{
  "n_layer": 16,
  "n_head": 2,
  "d_mlp": 448,
  "activation": "tanh_gelu",
  "grad_clip": 1.0
}
Each number is 128 + 32 x the weight over its row's rms, rounded and kept within 0 to 255. Layers, rows and columns count from 0. Numbers have three digits each. The size before them is the row's rms in percent of the matrix's.

# up: layer 7 MLP up, 448x128, rms 0.214, rows 163-187, columns 0-127
# down: layer 7 MLP down (transposed), 448x128, rms 0.203, rows 163-186, columns 0-127
up163 104:122122120154208121108119110071156129134105129098146142113090138089105095167162100073117124104178165171162115081151145121130129098130116187139118115147113159101113125061111142127148165134105186098172122069104122093129127139141103162133156148117068030091134100173169126161105081150166211171115100105144080124133128109141123185144154092170131125087139153078086109171128136170119083157052
down163 105:103135121120126130081173120097138186137139099132086128158133126164048083088130118163088077134139163101103153141173130116106087141126090093147162144113110191143177129141137064115098127139116112163181095129092115117124163179098133138140108137206133075078220125161119124105115110115095183134150202161140105144096160117139106066133108117168150117144115103133173111020160103108119146122171
up164 096:150150091114144139143081157110151180102132181112127112128071163077168205130114118144167134105144195130173142171196117138172152168133098125155144116118175143114108081161075162064193126125067125081117098087122172115162135148131122137125163138092074092093103128116120173087176153122140158110038155103089180125152139153152136134149130179071115094108207127131144135105140113115126104122137
down164 104:124085150080167180065134130141161120046097085091133159147145105077078154147118152166135095120075100189128127120125100083100081095132103083194096151181106163161132133111068093110121109162121168128160074153117131119131098140124126114106158114054125133188133077078149089152135157121119142144181142117133132127144132134115136086174129124079130101154121081130042076116145132077115188138109
up165 099:110176101106082078177139174144126112130127117161135130205207119114167133134096070156093189154116158112094128096146137172116193151146105137098082137123105124151156113111122107160156153088103157171140114152079129156068117145053133147123066108112141187159170103127139148090137172130142105100090177117151125105127169145112184147117172165142047129178086085114072115075104145148113109115121
down165 098:134141166091157154149206093110172200109117129101166182046104068121096084179160185139141133093142193110146110084145137140115085105162137186185170091158171140094102121125097120158120164181105145102164128108092101148149129148202137121076117103116108106134138140110134101136134127155123098162192094127166166102136097112151065154099099117136091143121184175087123152131140149144140161088115
up166 102:076164092146144115188166161095092140082151132130111136055098145097122104148170097116150102105199112133126168198120152127081111102125162100103149098094110135132113086116116115153186118177172084150189105116155088147194125134121161119155151178116114083168123199159126107108110121115127169161072140154106091086153141133137122141139128086126144208136119122111153142159081173141165144192052
down166 093:122072130137138125110145146124160188174110099138121135132164127153121130162103105177131084114072118114097163217152102091109132136199115068120179182057110169171125137144161088115103091101118183097132169193095098114103095118171154118070123132150114109112126151124150120139116132136121175079123099115144143131139100042113120118043101152168126126099106109179106137080164150084132168076159
up167 107:118084076152115164096155154179134115125169165136120102118128120170090101151158163122081051146089151199136103136114114147139080170139136076112092161182156128143144199122124137145135153119080097158126194093069092137157124105102117132156187063094080149116091145136134088134156145140128134133121125131153149094076184088139164085178139129209170116091108184119162110107101171125171105134166
down167 105:098132142127107118121128084144153074139164102094156118145105136193084164127197057132119144185093183101166077114125154126119094162135117101206141080087041106092174122117163093108124119151113132114183082100101134092136140143115174171118183108191125147152176142126092070086121140141158134162166132135165044140138180112118147107145142097132115098122139132096173078175135132168127127125118
up168 061:092165141066140149117135123040095158156081119089157111202110142169136153123150157142176130144133129162149140105121157200128106121116122163179154040092121103126129106139122148087131108104119120107132133114113127145086093103167111146158096126114198142168164056100141124067114105150113122208185093144111130155167136116152108109142126185151167171096157104079121106077105164120061102165088
down168 060:111125107124160140185123058168130129134103148096096175080163175096154107148095080122146115113064139161134156134153170077090182138106099122124098077127131150143131108140133092176133150094105183142139139199137122062104158101139083104086144122183193149059131117061110135080168132121124072084118134096118128147124116163128147128123176187146100093154193086155103141096075165155133089118108
up169 089:177119109103135179113148131122088127106103164089079119164127070129063101122166160092151101163123107119170135127156119125095110135065180129216120127124140107059141112092127106150153170145127134146080115197050135133127108122176121117125142121180133132154132105098144097098192067151150062188133166180081136172130123169138130088137132131099113065077146111120121155111199100094103138146154
down169 101:119200161096137185138126117095150123132162093097105119139187161060096085180152100123136149144105093185090103132156074141135146143133069103100103126154112145150114145132109124137081095101087144132134145128172154166138133177091115154191063126172204171141076108102154090144101146181152109140112043127141111139111144126114159162058122170130174108129125115133099065121093109134161130135051
up170 107:132149132079170112119178105145119153119130155090097106074168154137137140067159130126079050123126132164071119066127199148096156150083082117135177134093069125125125103117135171136085128121122220108149171134107114118130124107129140068166103125117111149149121183149135179131127122161164051155126101141204138124134151166129119101185072152115118173134157123089143170134189137182104154143096
down170 098:133124144118145087108194161196121148143149185144093070126141145151127098071145112092133104092150142144105176097090150150152111119133089162116070153118114158116093181106072057118175157094122153103134151115178120120127129146201170155121160197189107119095124107118171082099200141119141129115092099075106065167097194156112099131147088105140131107099124151130144139094184126113169116077112
up171 092:117091092079129129146132114140058075056114138205135147127066140068105168151069127071124133106139080127180133153135135112120186126082140191174149136158129106158129120206121088147206162146120141075062113128108161135131105103107108104127088157115086175155133141175163181150100173148148107099119112150127115084154085090079098096170138089141139106160089139157128143111124145137100128110139
down171 097:121149206160112147119108151188127079125166182071168088190154129148194158171157074126145141070157157129092144062104129120132101177129126173116091130143135095114126132107216144115144068123101132128110138171058117082157183135143141100071135073167137123114086120086077102157120171136138143128067108117133115126119133142109110128142124114119160118040167148117087137125125150134144158081118
up172 095:112144120125109098162150132115062084111214146108092157132115190126107154118094089122141095115121107190142096103181159141063169129131117128141140066101135191052089168151126131151075123099184162081138165116105161111136125152119131089142164176149109112082119122108166178096122139152136197114154095122106109167124095162133172151172094171104134092101143077139047145104163108101165147100133
down172 103:129149116054145112155100181108127132101124135105049179144126088167186099123124205130146155138075131084121202098170104144211132174128135154134147184119133126118186133162108178130156114087062127087097157148133086146178116106075124136109140114163111173138129133134122074177119126170127116123112098072149140127093114124116126169107153065112094131163106139108136105158057163157167083147111
up173 115:171167115130115088138123101177164185092144072074088124206125139123120109146125165158157106163176096102147128098138101134169122089132140134183186083112140118098118108179154193057091098119064124113103152118177155164122081115065121108124160148114145168084156094137116110150131138109075141138126121133101117091119134159102134073186159120102066177116091121116096165087199088146122166099137
down173 101:183104133067160119090113179192130125138116114101166103113130179085105126115130129087071060133123089103134138092136092099136087158130105109171084147118092196134136166148049084144126113137122121111153161159118167129207097149076162087079155101121062089148109145067130123159104096103135133142167087071105172112075155134127116127114112160117147165132103161107162159085161139070087143104149
up174 114:078135112054097140181137118096177098102091159172128080161122198116078153091122104105188088108108089074073134143143079154141112082102066112150124175120123151159145180092145099141146143115142149118183081152189135139136114204165123097142122077121115092170109100172135098136161119149124128100115140094136123101112177101118143132139110125142210129116048113138070135149170140168137111101140
down174 102:085117073091159105112130074175097110134079172110140110137150140091145118118114128136121126104124134134097164135150092163087097136111097172150071098139100098102180144165170075083149152134158138152092055169125162167113145057127123115134107096117127088130063106161140174126073051173095147128127067186177077120162122086154085092107122112135093085151124077169075114147131176095157113127149
up175 109:142121135076069170150075098076173118139139124119145185141179163153071118074075135152102124179115148081146161084157148097080175095131091155108107151190121095161159150132135109091079131161148154170092168124113196124175135116160147095092115113115109158150114125152132116117102105129124136129143140106185184159141116125101074105102063139126188118106164126161093154111139139139100029183134
down175 094:117146154126155118085102105120086172127130158118139103104101099146114120093199119148116148127140087105100112183098107113153085161115066029081156094152098127150084150098091125211097123129129129129140111125108051140132096131197121114109046174215169116109126128098111101109089178098123102136150133081106114064061055121136111090125143132160119109146135135131167164105132120148136110117157
up176 102:096122141152102080107109166119115148173137174151164136184118124133162103188180178177151171140104146114124155144124110146117088164166164150132130100129163106128148160151169154102132170147182149109110119135050073123158110112066135112187153132090116078112147110081111083118059146032093121169089126135097099148113132128140128127158143128119078169156126125209125123156162093206157150146085
down176 103:121168110127172110142151083124124153092040193123116130064124128136134159126114079169125090083168110215130139132124147109053151130104134157114118074163083183079098110147080178151098127103088145135120120118168170104112158175134146141122112109094156104164096158157184206154119163106165120153109160087145134094112063104150141148170138138179099141132124111107123127183155133184122072113107
up177 090:148115152134091103135105158142125102127176166148036171104183115137132147113165151115136136080093139123101096071174126169032139163153105186123118115112125172140087194128189114147121186101147197110139131133117126120115159109119100142144154160215095107105095085085128152126146071194107102088138117124100145154133169111133084114159107143137128128131109053092131164145118142073105176101149
down177 088:167134164117157116105136205060123123123122105113147088141108092127127173214183174119115174114167109127106138096158106175131149074096117147151153193155088146135152086128145168157093117140102100103133204094178058130167095149120114152146158188118185068147153137126126176113112091126166112147104126131176144165100142158122122152182133169121070103173076115139110135123112112142203098134124
up178 081:165127118077081096085150130141085115123150063087120109165141129064156107132111165110085099171183159109198085080171081144107099110107144149155129098109095123148086114148159129110134149190064094116052117117141168153194186100134096138099093133113103115174098153208160090117162165048152078137170138155171107140143119115080136128110122150090130142107091135137135147147129106127133110154092
down178 086:107122135158168157152141045146138158124109096117105060169077112102162121122111118161129147166114194165104128143083125094069165144135113085101132167110167080134128133135127088140171149134138137161132177124108098056124125082149185158099089149142158077133096087163101069098177108116070077071172070166156193146134142106147050133079114125105137114118150127117132142097123179117172136120124
up179 083:132159104138145174120100184123185108155069119073119083149159126096148101107181138108089163140114141069082161073114106160161108139122154075164110172126103092139089139140137110138160128116103074189089104102173158121110081143060113163060099088139166126163122208120154156113100154154118105100084171153147183099131168120077131151132185065084145177128154106137098132083144117124139114107128
down179 103:088120077141131109137103118124121140108178138173144116151119154163048128156154164107107111155158172127092088124129108117108133112132115169175116093122165104155134145134211080083142159095142231088092163142139054120153106164090113153090082096120151172093153070144135134096140102156183143144149155166084106129140128113115110164186117130162161138105112189105145156200190121101094176121126
up180 096:117112084144153113134163095107108077094087084089152102161169116132146145153075187135138182147133106058134168138117131148153180145212174110147190064174110173160123177128171122146159136123138150136107083094115107095129111124107142160106085135163161109131095123100183154065169126141089101195145193190097151120168104094125142082143120095130145134137117119103094114138143132175083079094088
down180 093:118153150092135199124117132160142182180202164107136148168072141188163160127134135104140177120169084124145085080130181116101148199113085165128135114149150059128101095110118123084138116143177142165143148143080174141159175096159176135121118086141128134191128176111129053130124170096160129114094086106185150128138179182103116128154125150162118117151152144187150091163117143120166119108082
up181 112:067147118058125141170125111154145085096128169146174097126208165175133154090152119200126103100140088125122125095109102105073142076081154149110137142075086161089176158141124159110124132071129110112142154103134115101133174120131116109161095161133093180155099086197132124138167156124158206160145143083126153050156102146135215126113136148117139128067100134120107129082137159117112149096149
down181 101:147169095073095121163091077140113098111080106153153106164151135081157124149116147167152137110133132163139105124113081141092071216121152152133160128196098095180162103130110171156140120191111109177172108118144143098098176167134132118127118143087192132143133106074152110168160174170131080109140142138188156082186104086147151081165107123150185127166111149106102138111102195146126110177172
up182 107:152093093084135097132152148139138101115123176144193125082120171180100048128111102174160170178185106105132151046130175139144157106099127107141136119107207120122157169110180121107157130128171139136035115119156114083137126179140137134093089126147094113140135124183186060112172154138172146136133107125153150114125107151176100143138137156120061144119063113120094086129086140153118111102082
down182 106:124074039105141080187120099143146130115098136081136112158142121166068131128075185084114122104087147161119107114203119121107088156159124125172150108076154159124121111146163158060157177145142138119149101137185075114169131105094083130082157120137132126151140185056117101130174143082134111146127079064160146138087125133124153103171132173146114129137135036129091150084120141098106127113095
up183 094:091105065135171128115137082173127120164091083079145147146097106156123115178096192106108136097080121163136125117063104144159121128117192121119129100114137138055111182112099138163096171100137119148111089093064148129156139128112104103174156150105099143081127184182112127097137158125190108130078161117107146100130196149075093050153066132118126162176174162108150154145146163164161092127115
down183 097:077162069095134078168139054169111038166186106149160144151126176103109108155131126095153130100129072130144118125135166121168066122131077144121078128204154150142179160153100149171136092139117110072134125161081148162184152105139125078133169152149131125096119067156120151142114139143135143138100131051110102142123113111166078161172141165138067156128172111152113142104151178152122092135102
up184 094:128082077141115136113093097148115107080136194201153112147137136119135180067121137077151134130113137200153126225118116151114115098150117174188109106125181170084125104075143111133104089125078155172117143148104142131128179131114180102131104154118071107111113089218102166098164143127126152118116125122156121071136175128119142127088117138136185130161080131094108083107129083132188120070139
down184 092:126119141189147125106167147142142061106107157101132102104167101117096068140179126140090104109131132135129107079107115073085213095083174043101108161104106123132075133118090149135195101078110153116149095150108129189106110092174144106081141077149145104089128107088161163099103154103106132105153146144160129167147088102180117153122185078117094120106141139153160194143148081146105165156085
up185 099:124158096085074129109124130083158132141130141141185132239196138123144149191124100159120151090144116150169072126162109113148141166103116113081120064116104113074101141129138134163081156066097108168125167095099148117132146128066120091130149111167101139063128134163117107144138153103143125137123151186065143195135136196099134115179145117188158132132146147130187132117146063150156084136106
down185 103:120116071126162066135121089142150148067140110170094124150143107133157110078172112107121147121160151129148115169104152074108208175070088198171140183101174104122124185077131147202153098126068136124151120119136119147126126167167134138085081161148139129094156140145135146148123156076139178063147093061142145101082178091114129138069112117127121082115128121082102158101148153120183106105128
up186 112:144145096074119138192129089132091196116055127187142146147104105066091210154086128154101153142144141122145115087102144095080141128116114108144131144101096136139213113176118101143162137142108107102160085104134169144148135142108145141084136122135113136172186103139108109113079162124123159117122110046176126089121144083137127103171071122118152119074112144168133165100124079102087135027126
down186 103:132132071138132093123169154116188140102179067100133159171168117100103093099127082148213136120166155117150158146148131163112138095160095123140154027180171163096079147130122153147100093121118104125151166167121094147173147161138069115079111078136157163092070141175138196118116132093125104144073130084093130105084138115079147105170120172157105084104076153113137114119110107139168116118151
up187 113:110093103092130093134112093117147104147154160112125076143140121127180154151136002092049129112101105174153108102086101177094135164136154125098122134125164171133178142132143129169162133117111141127124076105159146097199096113108078149171168107141092121096120130174130088121195114106114097073108125126126106123117198152173132132094113180128162199141122092136125120147141166097093123163048